python train.py --d_model=768 --d_mlp=1536 --activation="gelu" --attn_scale=0.0884 --tie_embeddings=true --extras=["capped logits"] --init="normal" --init_std_o=0.0205 --lr_mult_o=0.982 --beta1=0.93 --grad_clip=2.0 --schedule="wsd" --final_lr_fraction=0.0 --dataset="wikipedia_en"
Each number is 500 + 25 x the weight over its row's rms, rounded and kept within 0 to 999. Layers, rows and columns count from 0. Numbers have three digits each. The size before them is the row's rms in percent of the matrix's.

# layer 5 attention value, 768x768, rms 0.038, rows 301-383, columns 240-287
106:552493461469510522521509506552470486493486536506431495470489547451491469523513501515522482458512502519514504483543461510503477521529530502498485
109:418534502540496519485538500486492512497465491506551494498493529449536500500516480474499540500492492522520467512482505524489527470498495511494484
106:511503499472513464460467497495480495502542520533502460507457490548502476478550481527518495474525505501505527445484500516555532497488461532516558
113:482482466522530527508542555546486472504493471440511542526453498515471503480489518512459498510468514480493504537539517494458498485491516493472514
108:498541506488534410541542500517470506491467481512534480488493486471485508529471507541474535503521500506480525455542525552552488504489539477502499
106:499473503482530447547495516477462510507566442521472504489514433481510507484503482478475481495514513530482516473524526510483558472480472514483497
108:418454521515495475476491522519492487506537499477423509543494467516491478479498500500485504448545513541501443508490493506469475488496460475494542
108:540486510492513516504521500475521504500484464522543478503493511541500519497505511507470464519507425492511509456479482495508502467527503526509516
109:506467526496494460493470495517499529507506558501484456506473450505473549472523520474499505477503502495516475545518441499559484505461498503492520
108:501494441514474497494543496506494467464471475511532478441494478512487522505483469492497484489508464501528539462530495482453470510513497486518504
106:484544484463499467511457521509537470488494495542518500508484521505523486439488507469463510500503493468483485495543502504492505514517492491491517
110:475474538503562470483511527514456536494531542513510511479468479502556508476492497505483466506488498480503499486550511548453522498489495501489520
110:509489586566473522434481485494497500507503568457517504500508513487492476492508502491519503473479500535503518475500537492473513486501512480501471
113:503512488492507515512483468519497490519498520507451527509501499479470488483498477516539523489531498563489509514471517486461447496529536487452493
106:490490519510458510520446484506506489487512438488502494482510465533547490498491511479526507504518526474466465539487479517512461489494522544508532
110:449513536489539486539480483485521477506462492503497504483488468538479492472504537466517524550499521474451456533503496495519459476484506520501480
110:502475483461451508543468518485520543546476511506484523521510487513475507534463500501525500509508542550473499480507516496511489487535507492489467
103:459488505480464506514455513506512529525535490493469510522499473571511513463497517465525497472477452502481536465533505569512530517494468516535475
105:491520485519524495486504506528494503516461513530511486485510464477476466502516525496479499507497531490488482458486489484515493494497497542486507
112:517485522561508459499486498496480502492473518496526490465489558493515553506483483469485496493456523504540484451482516492527467526527511497484510
106:503504513524429494474528502486469513489477511514518515546513471495497487509495494471509467499514521509516499494471471513476521469501500478561456
105:513531511503504525520455491524484532494493431478466488531465508500495500505500469510474518507525558525492505479528500496512513471462488505495534
111:547508473516496490490507508505551498515467446500501465472516519510519473523510503483487510503478492524473496531497545462494482518523525498506530
107:513481497547491517506519504554473530507433519513521491535472533477503492514490515467523472485472519515524465506482463508499465525476497495498486
107:556509453469508459477530500486462470503487517535515506530504504465530495479499496500546492443480483490439508505558526486516515515480473493506484
109:517520539461540527512486531516487540525534472462494503491478504500513475530536485487502517479499546503431490554482516516521478476544535465492507
109:470518510518515499442503484481465504544450518491510495504500491482499491458502486505484513510482493523472578503515462569487532481533514539468510
109:506483495534509498513472543419521481522533513470460495518490492488497526511468537505505522490494495522474522485498534513545574498471561533476473
108:468526496494512508520481525523514534498441527516462508499527474530521526550545527531514482529488480481524487521497457518443474528468492480516504
110:526512466501536420498452503514509505540498452508452490522517502503467474525484511512523529480498521509483534524528522520504457463520484456511499
106:488468512483483518429488513511485508541543489494520499566548477455514444513498501459486524456459461528544539529505493499504529524522471489518515
107:482505486535540487521465478506513436518481502489478534532506544490546580493547508448525493508454507470501521472468479491541483511523483516480510
110:506475483491525464500503495484538539517490495473541504495539547553535474494500460538496491508488480480539531472512514462501546496522475478472519
110:534513545518459504537513497485518503512474527496515503457488543476493521468507532471510484475523499505494503464558525533518499469477494516464480
105:453495498458498471530500495463539506492457518474539508549479508501532481508509480483495530511460505532530501441493525475506459521495542483531490
106:481511492428482493485506512526504464481516506469513482503492545497482496494521484497517481488540514520514513491528505517496527475479492521521502
112:529486525517480467500473525483478518519499453478511496451477488442497540480510519504489514463509477535452536530428535531510531492529478511551500
108:518540538506551516482496469516537485520494491513488504478469532512489514479548469511495487483485487485481560539478455552470543495522479521570506
112:542486481509501492504529487500471487531453484513505508507500519478524490457536489480497477571490473511510495498461549507498535504511510486461485
109:466487400531507496485487517481482478522524486511478489534502538491503525482481482465462443472483481464514492514493482522501508498491489488478474
107:547483482491484492526452520532530496445538545470474442442523490532543532484525507500520511533573491534518479480543524488555456544526499513508515
109:515511469499495532510493485491520508503544494531530490478541508506500508508465507548496535498517459524502468530469456557526460514477503478510500
111:514478492530472451483477453458491474493464569510509506494515521448501475507477551479514529486483492479463485530468511462483561491456477504492517
107:511497467469499508493528463483487512539498525502487498461519501511513547515522513516519487444505516493458466498503505478499522489509548511508538
108:473513509492500546516476520501484478489473511494501536484499529538522478515498497461491473508501478512460483526504449501522455505511484532572479
106:469493491515520462487519465510529514498531538458518469513482548542507459513501505463474493501542514525498464531481511454499510505496477507476483
107:498492480501513555478485496510513489474532506490558500450516519480502489508432501490527497503482520543470525512495489486512486475510523473500495
113:540489479561498474552500484509500527501525457488521501499521493539488481475482555473511506486507525519456486549487510498476515524476520536462494
104:495502451499450539457553504537486489499502518508516493518488524482496505484511474502500488506471516527492486510583529511478488517511506497519526
106:563518497489520415500505487481534462486450562513495511543496481521499496474471455524461524487492507507433508514469477524538490495541498507499495
112:535511495504468526417501515519503473510532482498471490516501479533490549509508505530503484464476492506511516457458489455510491505506517497457493
114:471540502527536483513479496473508498523501448504515425554501536486524467516515501533470504513528504496467463514491492535552476485507517494505504
111:476494519518526458524518454436515488534581499517513483468498523557494506460510470512479516533507500468501495515502502529530520470487486470513514
105:481523478544503497488563475498468494490556466472490492455498497501481461500487505541496433516533508514490521501548505495532473523496492486512470
105:463485506481524448517481517484484491505485502482530489501506471500485468524465516462498495520505538501466521552506510480511523513509475507494518
113:490502424489452476511519516473512480482487484438535497486496452448479516467506509467479511488480466497487521522550510531501506502479480504456494
106:543478516534476519486533480520515490494508438490464518455489559494466517525515503494536512531496526523533535471520502485466507497461523499512542
105:514501525499527533524505530491532470552455503530512500513485550491481523489500492493503489490518484489478530448517486539543549516510493497526448
106:525515543452463490490486506552499459531479505521484475505512497500500510492513494493510546519500532489548519486478541496515497486526497519524460
106:528491464516483469503494487509493497529531452532485432512499500481514519518506513504508503486492503511513475499520539511536462479506517537510524
103:510511478487513482490470509530489513518476528462514538501460523501500520535515530456511516484501498486481471478550504486501534493477494510545558
109:487512543472536505518502509474532484505434455496488467471502511508522509476506492492494519503509495504519480515551459505487468465478488488494518
105:536484473471494519486474472464468475482506505509471474526505519495486494519518496443517473513493520524465472514509518526514498531503500509507519
112:494483526514471533482508521522447535514540543541551501495520485517462546496509502479471493537483578490500498546505482537491579499465483508483477
107:514510512525544507482497506516475543540524508512519516539509494507516508532518511494525496522502491504465524521465490471547514508472514512508494
109:544490516496513489491506491537518494496472518512479514529494459479504513500489516489537509492528516467520458522508497472489473484537492499463475
106:460452459503521472508518511517496499485502492489511521571480495468487510498519527476490509471532465469470521439441511439525532493480480453505505
104:501518500489506548481522490493504529527438482528491556516487448533439505482477504537494487528512487519519505504473513482486469437523462509523492
106:490512519495486470514513479536520505520481492490464469509521519542507431530467507445515552504502513547519481539509477531509507523497467516501498
108:435457510515517538495491468523498512476513509520513489523501476495527545489497502491526516489426505480507500466485532509478458501494496495482511
107:489519498544525502508497479487459471508536531509500522583480493490529476483501483494531514519491524514489546538474495524463479468520481444550515
110:517463501487549499515492499490494515520530512513464476438532525497489492494510478525494481508491499496470514533459472524518492559491510490513518
107:425505548465497550508580493504513496533484461515494499497489539499498496534490514512514484483536491527574512558473498514494478502501500490502493
109:526544537536531522539501519513509504482490511466484492531480492514510515506479512518494512502530524551468486528523495477469511511502495505490524
112:462492478463529512451509528540516526518478505498506517520507539512538508478462509471504489498509537500556512512516545485454439496533521496496483
106:505486497529517472475523535496516485504532501480481483523508413506478559469509470487505508491450494484520475510468508491537457482474496518489478
105:488498461472490528504510531485487493520489522482500499463485473498483516479513508513487515503504474489514500493501545445455491517535523533532473
109:462509495488503490503536519497513479479487464404456509491474514512470496469501518511470500521522531498547512539474467484492534490532478502452542
107:496501538535502514497520470493493492476477505521486522547499483479543528513504449509497491480499519483521484506508472511490514482492477519467520
107:527489502471499460527493487475507469495489532517493507502487509452473525536492531550509509484499491502518531455497456519529524493500485486500536
106:525508515529443503506513504524492501533498541513498492454435525478489533497472498531455507505513496508492518432502464461519504500553504504514491
106:526485529450454511507545471510525529506471510474500509477516546438514508503510478513548501499508492511477466506504466509497531481525538500482517
112:520505478542490479539451496516470486483584507513530478508524512528489513484501499487501522515519498482493500537478519466470445457464526474504519
# layer 5 attention output (transposed), 768x768, rms 0.0342, rows 301-383, columns 240-287
110:491514504537470521466503526560505524489481512502498526450527500496496493541524551504493487493484502471495489497491493513516494478516515503490445
110:510463501507523506440530529547492500500466512551480529469499504507545514472496500506497523500497497507478520504491479482532529517520522457504538
111:465466476539474500494527510528495525493476545514464475510468498523492463501503525501538490496481478510513509504502529509464468506497454485498497
112:494526501521539488467520467452475464492496497518465507492497479540491472480514541490522550464487504490489502488460543501540472504534503461546470
113:469490515474513523458492519495484485510460499500505513472470538529492494471522469535545506522510497477494476507515556535464488498494507513460533
110:507516506539502508476462547516489517508484483562553483469520499468503543473506471493556494521519531526517458518486507522468487522561489500492517
112:512466492517492491503525507468557594526514508466524492509437441544481522488475491498519493488495553557509481493507500506547500446516515535468480
113:490478507525526510479496457499501492510543498501499529481502482511518549496523480507571461556485463545477485507497548507478459534498457516516463
113:510472468558498481462480513503503506475496486532469448506514536554447484516526505523504548518527475488504514483532511482478520510493461487515464
112:493495509503521515484517532476471527520511503495473505496497462505507496514525481460457475534503502501475492496491467475477489537464488488482511
112:482487523432492508505480488561500523505492516425516527517530484485508453491466525493516458517525508509465498491501493493458572463523513542549494
115:489523512485521503518486489483519475508472524493505475523545483514492466504468523481527524475444489498493546513529480465500528476462448438438560
112:531493482477505475479511489525492500491498486489498489528468519455495496498482486467487492464509482497495541538503482522514482479525534484543519
115:523510535472479519518505540502515528534523536514523438523504547503515521479515527540481557480489512479529480512461519500527494505518515484496530
110:467496442479472485498502536462454455503517511487484481496467512512505506520510527513494487504501480508494518470454497478547473492479522464531458
111:511525495484535486479519505478470532515527490508483511537497463495506512475494509510542478477503480496468523507495495487454528450548516499495461
112:527537491488511537497479476522511485490542536521474509515484491479541485498507519507471505485473478476507475530506471499525476477454491490501445
108:482525554473542530517476501521465484547487467493510477510542513514513456513538494538502494494502514513506498453529442525506473537506532525525446
111:498459520483482514537490498519529522539495506493516498527502518513500535513440507513524528503516541458482449525526484481470463499524522491481520
115:484485498505497528513513475519478483461490481503484521504496521520478515502510487495491497517492479512486483475458510525515510481493496500527532
108:479491491510509488522490476459498495482494516458472473483487514525526472485510455481456466486510486521491476506475476524476502539519539502501487
111:518510499496517495480545506514518495468482509519533464498520520489510518510495492517588471503522499532511496515464478523510486512498525524486512
114:520489472507518490522550518502501477479505508477507514496469507508512483532504455514522505501513521499479529490514464517493512531470468507556506
109:485492480488463492494541461492522516505533487493514507559523464464486513487474480515465519515513521495503460498505492525508534548487474495509506
109:503484525501512523515486487534526535504527506516488441526500463514524526520453494496467497498539476544490520505492492461537513501563464518486517
114:485458481523497499508489487517535536520525493476517447475509498495504532527456444527545532474467469487524456477533507493481483501485512535491459
115:486496481480476487538518529470517513500521489510487529522448475495476529507502505500482534460482537505510524502484484484511500500464512488511535
114:502494509507508536528492505539492531503521509498483486510490486516503502517533486470464518489477519502487518524494541498519481539509506498501493
110:502498453467468486498514501518471488480505513456495508481477528540523518542554513490501469525534459488506531498525455535503483498473449546502484
110:518472480472489535495461495533501503530520506478492525527471507468498497507512514501549498476542524532527501526514476493506523504494506492514563
107:467493523471499483513513532474465461507502506513482496466487484483497511478479525537513495481478452453542519527511492488488531467506443510493482
108:534492477525481520502486490511468470484519507542519499489490533497507470471486490547446514475544492452527460541507505493483495513504471484519526
117:511481499487484509499484519460516475495509464521499465482517480529527518490487492474510487483473515532505505525454465524485514507508488477522521
112:491495539505478470544449491515505459481502492456485528511493487484491493489475500487535490508536484471521525510534505500543503522491524508498520
110:526513531491501515493464505533490500467518511480473485512524465514505508534490496500467512498516512499526490521507521537540511453431478545519472
108:511504494488497535494481507517536517519475480483504489510504486491469472484482488498520508507496499517540469512490421485509519506524506486498509
112:517505543512524509542470490498489527486479520535518482513515516564506500521492491509575519483516477486491482481516531495510496473501531506479504
112:514481500539491477512503512464493529489489481456522506499514466477544482476498537459525485519467507470503518489498511511488493495480499506480514
114:486519509469474478463516480493486493524524506528479467502511498503508481521485523440517589483497483535474467536551446446513518512489505519538554
113:502503525455519566510478504479466503503514510520545506517569528491541522529466454500530573536502474494521500496513498507531522489529493485509493
112:478487534498488510479440520466523489503513547491467488502509473476508544524483452502540559463489525452461519526504535499463516477514428563522480
109:448473510484512487493516516505502534525524525523518529519517512531512481500531466530491469496503517492487520501522491484473524509496503552467477
113:502518485504493492486484486502471469546469502482524510486484493532462517505549480488533494504485471492508534549496507515515519594528498477522495
111:480489471537468495519488521501497510553539499525452519490495479482498453501513496481507517510501526513503494515512504447515503493503501516531456
112:506491514486502486485515484454482487532484490465478497475485529513479479461511462531518493482509515525493505484483508458477519506515497504528493
111:513473472487492500510475440542509484456530526492506499521480500471468512500506528510451517534499497486514492520527512496520517541535524520512469
111:453548523493477475496486509553515458494537518534510462510482496508505501509478484487491533475525462513511505497483463495452478474436533481475499
116:451569485497508486497499469489490537517518504521520473502502485528510495511466441463528506545512490484470503482475540504479472501517479529465489
110:511524552492519478505537487528503519512476496476493478482488497531529503495484501520521453520475520460519533505479556534505514476485473496507461
111:530506501536511519519515498470520494522536528458458480532474481488516524497528469520540475484559449520489483477491494484482503495400509525508507
118:484516482496486535512487495550472516458489493542494476471490520550523508498537449475489493504483526499515488514519494497475484519491490469513465
116:491546561478456468516515451507497505488495502492508488498530484492523495541470496528519527517477479477479506471525491504498483528500538532503520
113:475472506528501514514515513506479515525506527469543461490512533495556503593497526496520480492485495556481528474512558531463517524485484538504482
111:494485505481522485487511521478502486515486503517471492493557496509475521480534522494539487508482461497518493472489472544516524477485544531475499
110:481472501461495483507490480485467518488500505486542518497508514481515533500487501521537512501517527499491487488511504518493485486528496517519505
113:486454504503489488504490535523481486504484516522488494524459497471473546518516499545511479496451506494480490516498515511493511525516469481509467
110:499547474543485527485500504505551523555507473496489512492564511504540500469517531495501482516501511475426515508510461472503571519538560496445521
111:494480519529511477524463488541478502540467533473491483510500557500495515486505524496488498498490536454466481537507555483478518506518492492524495
111:535500545541487512496493501511510520502512487459503517480541506542482485496451493490485511486494501518489496487477522527538533463499511447484522
106:491501512459517535551472479490487475487493495469491481481493503468494488511475505504491534499496519511457523486537474556525519460559523503511472
108:520478504509504554478487496477480484478462481530508456496518488451486498529532465486489525498538539497508533498476514466485487495452514474522545
112:542482503519466483485501506474463595473510502477516514489508500457496495508425518464495465456538507449482494522485486512502523516488527533501481
110:504535485528488536481463491484526529533529502485442503530435548459483479457516467506511487516510495514487514542472504475563491451467497503456511
115:534509486491487485479488532509528505506526537475438478469503509528512511473507541507499529512445489527472503481517467464511489523522504532490504
111:515500510496484533484505514504486511501498487495487452534463465497447516501535516495488531500471476469488535471530506500522505481493485505539521
114:554497511512517497492522507512502498556464521495531481498480506526468518461513560519481517509476545493477543497541495495518518493486474481501487
111:530527501506492475495522513497532538514507517499515496499502490447505544523494499514521492494496531520496445545518512494485542492479493577511495
110:500540493470520494480472531514523497521499472495530523456535468489479546519527483449523500533515474519516514473501520510498563524459478542518515
109:519514507486476494493469515522522477442532482477500496501454536469517488531478522492484536498545502545489494512494486522520497495556513531514497
111:482487498486503506475510506521510466527489516537463450497526498473493451506487473515482499514499500495523469520519537523509506518550485466514505
113:473532470530467447504507481519543498479505496492488554513518504506529507480512485487479536549517467491496539504531508493550518487442485491482527
111:549478477532484537531540510518521534507474538406495470507529496513487483521507502484524493521512490460508504475547456472513537513486461498529466
111:491508517533457523499532528472489504485518507498517492523481511485456458489508488492521497492494535538490515507502467504477494495485526482527472
110:498488500467509464508485506501503499514517498492555522513472519481497489458537509478537497487503514475456473510509520479482506442473487495512472
114:521488502548509534513492557474478493500504520440541517555519505520525507471468548472520530496486539514484485476499458490506489488517501542491496
108:484481550484508504531483469508506512487495495494492498490502488555501504504509482485516477497516548476494471461525485442514505504457462546504481
113:528465513472503493440447473469514509506491503527483481484525482484504504498467534491517453471488461481490516563517484483493500481461504518515497
112:519517491525499488547488481523482519530506526504493492457506511466498535484513470530539501486511528502492499514508474517484460500438478492497458
112:491551501516507499471501522447522487471505495536517527507502543484540547490529452438503513467509469446504480494506471476493487485532532491517482
109:489517495437505528497530533499429492473482485505494516493495484522505489509491492521466510492513501501502486483497496513470506477519445530516487
111:466486486480521484498464502481482492481490461474488493493490495477503486501500514455490509525519488537496516528504481475470545508498540504486487
110:475526472520479520508487538528504480509484490547532482483478527523453467512466474523487519513511509529483530521462471522458533492513516523519491
114:490478521486504472499518495532512488477489503522587544519535522491537531472528485493456546512539474526499510541488514493505514497485458510502505
# layer 5 attention query, 768x768, rms 0.0345, rows 384-441, columns 240-287
099:496505514482522504511526496488464502471487526501502518470503543490500495471494493537513489491493519519501477465503471492560498485493529490466516
099:509498483517507523468472475460511471471532504540495510489518494521520537496535492507509488549473501495509439518503458490476504523479516509523477
100:515530475524495528514509440526518497504532516519514548488497461506473505514450491513530473507499479477480509526465506476513501477548499432538464
111:503472482490484526460497488491474520502479486571504486502520514533487473487484462528510509510447518483472506496486497527505521506517487505467465
103:496491494481460480456461518452500533467552505505503458535512537491479500481558487480499537470508428497555498513524499497487451527491485509520501
105:486515515454525504504510498486516484555465518509500477539500464489439468510536501489413517490513523504486480517483524517543511498544537462467549
102:501499519543496472499494471513472495496479482457492484501498522514544496522470502481463540538507492499517502501477477504499497464463484484494516
102:515491542521471494513464510496522524500540533497510489475506509490525541500518474491515500496480474505545501439512485479502474522524521542513531
105:499474499459485505483464476491504499524558503545534472500479498516443503496516482502486453518477511502488475500495504503488453515478463512482505
103:491486487532462503545501477551469505516513477455514537469505491467509492549476509513496464488544481538496466510489532528499470459545487528518531
105:503535507537562475449524502453482480539478522499481500501487494522469548511551523477499482497513517481504511517502491456531479530505509454487529
101:509522494498497490497514467518504482481499528515480524445527465503541538488501517501495521470471552506488520471510531489484486537487493491444491
105:562468519505492517532486481470554484525504495521499488504487469539508503500481502515508548543504510467525511473493510487462458480526484464478452
101:515508478486460495487512523470519543506510519514516504499527486469520493502526555536518467513509498479466500484505491478488523496545501499498518
109:489498505484511516485487500460481524511544513559522499470525491451512485511549433539507496519472515458501486510477503493500496491502519513458528
108:508467475502490528464499526492478529457480546464540522494525502484505499502500456495510529486548484495486476536533459501499516490506592478504490
109:493543513471501482494558518535512490523505528510482505526547527496535496514495510488474560512500522485503539511468523492504511485536506490490515
111:496497516525505518463547504518501472501484483490478516504508499535538490494501531516504516513465494463521510484500535503500470471525449551519490
108:464550506521515485564493538471481525480469497483489437488497471498516548484547482515475503485518518460517521487531489495501494462512533514489513
104:473528458554505461488499501522452511509520528517500550484497518498511512505527528514559492499475475453515535481555508534476544518468560514546501
107:489482522540561493544479471505484513540467531523505464498541502510529481489545469522458544512470502512491489514501482462502487571526458490479479
093:492498472484544500513533502500460502534486500481501475524517469470479510520503491482504512514522533484535509538484497483526518520508504485499535
103:519516513519495519484500506516460521501506516484516511496458496457492495480530531497484500484509487518509477452512523495560541511533518501515507
106:522506502462491511504489499482453472510483539451500472505530458524520490462520496526504469507500499581497499497484525484516494484524495504472466
104:497519477530477479499524466453474465450504522515492557492458521544507515527540420486484531529492562477518429491478474501480517504486509526482519
101:495535510494498478525497523479517453467479513503492532515485467519477501531537531528457499517488528521453506488488488463498519447498475510483485
104:517473498517512484458446508493472469508505505532454472516518507534500484466493516538432481525549560486491510551510497535510495526469568523494540
099:520490484504509514544473501484485500471488463459476469477494481470526555502456485557492494477532492514549489485479437500525505498505486484496531
107:525502498490489502484510508487488527501439511477511490470530524482532509515498454543544509537475491484482476459531471426528495542463481511482480
103:511530576521537473480468468506510489507497485549515518485523477506529513523480522501486544521503502558483455499513522533485507519484555451481481
109:482480491471498478493491485504529473480497476472469495545480526496487519497528486502477445516504513535534509489512508516521507534510493477509497
110:504584519470460483483452500514501508498496495466543485495507483513483481502517484537481440506479475518490489476473483460487510451511500477529455
102:523528513515511477519520529456491503534518464485489482486498490477467491451519467485504488488506496473514499492476488499510500529474555502481488
105:464489488491501497484531507504502502552516520494526537487480527509478472493484490496522500514538506507485499510469537501544524533556522507485556
107:508530528503514457505488534474519509502476524530505507511520513490491454468516467545465468511508466518504491523499519535486525510517502483452494
101:488453484498515483476504530516519485478487530503488526475445507460503539556522490513470523520482525485512539494485470467528508506513495508510516
105:473495516508505482504476535499473506484469501508531501530474523485526502486518469512536521474539499510488519500478493477520513495467497471487478
105:518488524504525510491448479550450507499458497507504501489444509499497479505501451511490483486486525488551542481517509485504486507471456573519524
107:477521466535495558495518431493492466507484462597491508476542499451504509520519549487517546480497495525475495468480499483455494496530475485460467
107:512506463523498511504507460491500511523492493525452533494462505510517482525518454472461495529511535526523487442494477466518501463516525464495509
104:451500510506513509502491512514503525517522561479532502495497503512502512508503484501488524472460498493484444518527503452489525464501501505510499
108:511502506476516502446476504492559501506476498488470476500525471531446490534543579506488485468513490510514522473499511554496513501546567533540489
104:487486473470521475515474456515486554513500518488526524501496528505473493506527551496467511495558475485493506510461508527461500527563503498528476
105:484528503484472486526488532485519529458508534463509516476506519454513516515486512487489520495450500504543511517481514493535508491467507501477495
102:521539499484498506469448483534511488510515510517510541479472499489541502471482500509444481504540496483495496522502490518489507487486465516504539
107:472499516512505443469526500473536518509459501531496485549510491466469534478521514495506492467518486490487513546505495487483505525493512529499454
107:516490513493503459497463495450531428488489502476533521484470494484463508542490524485517481477493497515497502547517458488480486509521479514538456
097:484468488499503544501503501518504481499508506522507465503465490464453519470519519531482508544550485477463499512562512480503497526501534496498474
104:499463466480545503486500501526528514459514476506489497517526510432485479511504485527511504498529501514474541521473478519477495520545483479509452
102:486515509515486484506503529446537485505482514489493509474469526514548526493488514500517483488514482518466455509486514518497511483487524542523487
106:496532504508453485530529491472514522486522447492465507499545459500519476498505490471529523523494515492470497518490484506472546500488492476486527
100:490494513438494527485521503526506484470488487519483493513507484441459504465531483498478509474472518465548560464543540486497495466491547492487483
106:459512519534533505500500535538515515480514519459517496513464530512542509538472515486504494478491509478491524482452528469478482552500509498514486
108:515517482480506497510509543504523491496493471494482530515556514522476499496483487497563529468536509497499527498505458500503474498512494515470488
103:499478456482491475526551535520475493462484494519491455511527469540532493500469518507466518495494471486474492470499503546498520491472479540520523
106:512526510531488518550474480487497502522498489463489491482489506509456498539497486524472476476485510564499492474500526533488480439494528491506477
107:534498505475503478525544513491553485453500506479493492493478494515506495480496477483462478511443471495506532501501513506507475481502518498515514
103:532518522541502515537507487531522480502465469461491497486476475511504494551518533507479461502521540513479481471499497484500507483483500505493541
# layer 5 attention key, 768x768, rms 0.033, rows 384-441, columns 240-287
103:526572538523476533508499477510486470547484501517512490501526482505455510530520491479501546482540549517515515504528517503536524531480507523498475
104:477495470486525538512501495503455515492515484529465495519522510547494497468586493481485492487515498487490524462498542492519526513541490496503542
100:478529457508486518522531470481475503476484539525460490469488494547488524513530503534515493471520466502528492490520480526446472527494525520493502
109:476490491464534546479471507514515494433532518488479537528494517485512512511516451502499533532478467519456551461503482534496501505494529492512484
100:503518496465489485497516525504517491497526474540562508513493471492535453507475515487489486521461487512497524516464472507480477457469520490464525
105:495531476516489491506487495483524483471494483487493527485493516507469482566457496460478559480477492512483492519514501498473505481497455503474544
108:469508512513476484541492494487525503449499458479516542496482471529495533499504537492510476525530441507509533531514503475497502497477513483517478
100:477497476469487489488497480537500460507471474461469465551517500457566507504496504476501504501481475485479488537498477510523484507523470504548546
103:491515519481498501488466525509502552470497492510463442548514500490539480503495486486534491494474487520514477495509499480490532512505490514510484
102:470479526446519503486490503490491452536491530468495464513486473484444527510491474454477484509483485529499498505448542457503498472543495517515502
107:505520549527505521487482507544584504490492504492517502490500529459539469494487507511510511463518497509480518482503521505446462502471507502495520
099:504506547506506516474533528468527484506501509490499459498473530448488475497509524509515505472492532512494480541563487509478455494490481501499499
105:503494514466526514535519476515545488468506501454523522504497499490519476502539500477498511492520462454459516475519514497495486518492509487480465
098:466496502473471528496532542545497471519473510481478491489498500460520501519519501468520498536503485485521493480487504525506513490524500518521520
110:488500530475545464539491519529490485525516515493494518506535487534487502532468480502457559539507531488510506479533501466492520483545525508485544
107:448466504478482510497480496496500459527489534506473479534463502493408459540518496470525525510476513475484513501492471490510503528537516517444489
106:528496519532510533546515492521503495506515530525486528490507515532511554505465498479503515479499506520526505495493481458465469482503472472447485
109:514515534487552496482490463528511482528576483436466522534526457485517498487497503490414479517545495499502510506486531514450493508515509586477520
109:520524521547515500498517549506484493487497529564509496480463505467481466553524505541473536454474502474496530538488494501502492537552546432522510
100:466519491491480474516531491535508529511474503530485489540492495508489544500533493484481505509505516539500499514470518514505471526512476523493478
105:517475538491500470522475475489514517496479506558493559470506470513532500513483530497461500518497473531510525495501578474525528504477495483493488
098:519518467517528503476475492499497497509540477553522504519509486525532461527490473465465568498474489511537503462491547502476467489521469495494527
105:499503475492510517455537473545548467521529510549533516494490510497459498484474459510562491514525527504480490527509544489485484546522510509499499
103:490514514547491501510473473528526528491496499500513481521486508514484485513482528550516518513500490544471512518545497496487514437486527495540527
106:509482513455495535490532541496493521512523555467502513512512502484492476466495481519523435492563495537484511515494518492484500490456477514541516
101:532485447493475479474470504491485507475510482503493502525515558484508497519535494527477521530505488476471491482480533510542501520480473500496514
107:499542519545497503465455511525501481514512507500579512462480508511472478508503471496483505479485507515496507493512508545543541555499475533556515
098:457465550489520511485534512490505466512527477494493513476496499491475486499533459518494496489437514485503482553503474498524474518531472543488508
103:477487470454521516476524484553482501493483548477503501508457461546507464504520535523503515505511490509545450485504464483492540493515480512474525
106:501457505521508509511554492518511504458491498451533489483509507485497539519515457520505497494538491467521506506528491490464479493495526460499509
106:517520520495464520474488482488492480519465528476476461480491491491515491517514540504568485500534446499477487474511488517553455521511484490488512
107:484473529526509511503497521490445497495491501474471482493526514515488487499542480503453533507519511485479496549492447516519470473491524516552512
103:478540507446499491479535473493470507523491483485514515465525512497491522516535490459511491483523538506511477522546536454525508515512494512508495
104:526487518495479492498471479475464494508482501513490465492479501478493518477497551477508500534452487480515534499537481526507502490534513532500474
105:492458485456483499480512521511508493440460450520533478464502505495460522464496490479452509488486498477489494478491550502473470477466526473533500
101:518514511492490547519497474434480500471483451494504471486489507552487523547464526508530518499478486492474490537477502576508540552506512489480475
101:487478492519511511478556489511517517488483472501503498456504478536474540481494511496498514486564486486556545502496533508505530515498476479511500
105:484450529480524453507463543498520546517520498479491496545485494554508472492488513546518512547527499515501502510489507464454490502428479508456467
106:516489523471529468507493477501511528488475513486494504463486527505555503476452502513485521517496515536498528467493509533490482515504525522512546
106:507515522508467555501516450574538498509501523457416478520522542529533507500487447526495462479512519507498518505494528480497524541500527483474523
105:514514458537499500479515504480527565498495530498492518472493481483546468536453489517462488510517494491481477480496521506521507460488552446512484
106:494518501492470558516486531519473524510469492482504532527524545540490498492507510461474488520499515503441503526486516453524518498517507482493543
106:499504507483507514516497498502479480529502512489544464479490480516476547508495520500491502539498498500520535476552524527514489517527500482505537
106:506510509566506484479500508506519473492488493528489508490503465484530485502491462510520537522496471540525493484508520503535486511489484479528530
103:511515548513504500502494540492508502496504482530482517526516509464515489470499490480459512506454518517468463482514512495519487513513511492502544
104:528507470502493477537502510482452520476512496475515526497473512487492500451508523497512477473493492523541510499487492530482478532467496502523489
107:473488522533438553498501530486459447482502484488525509468501505497500460498510484477509489522494529455482505488482503527499526487494471512525518
100:481507479521483489510490503538526483444497506488469526511524486536461506504473535516515516475516477495493478461488495534487500505518513533513523
107:505520450506497525504462493512515515515458461456448463531514483548489519518485453516523519500520522509505497448487506492506476495476511548509531
100:487462518505466514463509487502469532480513478494493501508446464529497457509499505550484512469520587497478474531482471521509523499492509518530479
104:500448526538548506481525505534502481504595523472488500513527488466536486490519480490491481493504510523542497503491516493466482467507518524496516
101:472484485533485486527505525524506501486466499504488513535486507523484503464476563457480513526571478470506497514523466474488489564499538505506513
103:520515495520502478450497542535480504513489485541495529491517497455524476496507464503480497493520514520509515510516510497485457508503489488527463
106:459536508479496486470528519495488477511536510489505542479492473449508500514497470529551503460479529473489489536480430517512536516504471523493513
105:485459508477520514502462483511478527451497466560493505497596491506490514509515490515483499540492504522490537501515501485473512484493502512499498
101:509477492533468521509515499500448511523512517553482496501477497517492488517472447506525498541502508488497502517493530516489511528519515490443432
106:477515513514515504495458521482466499506527521489507466479484506469492492495543490486526516536512493494439519511508499497523502505487531502494451
098:500509527522476486475491512484525502482499505469472495485468547466497492501502517547481479528507471519496506527454523545491490518526471506531504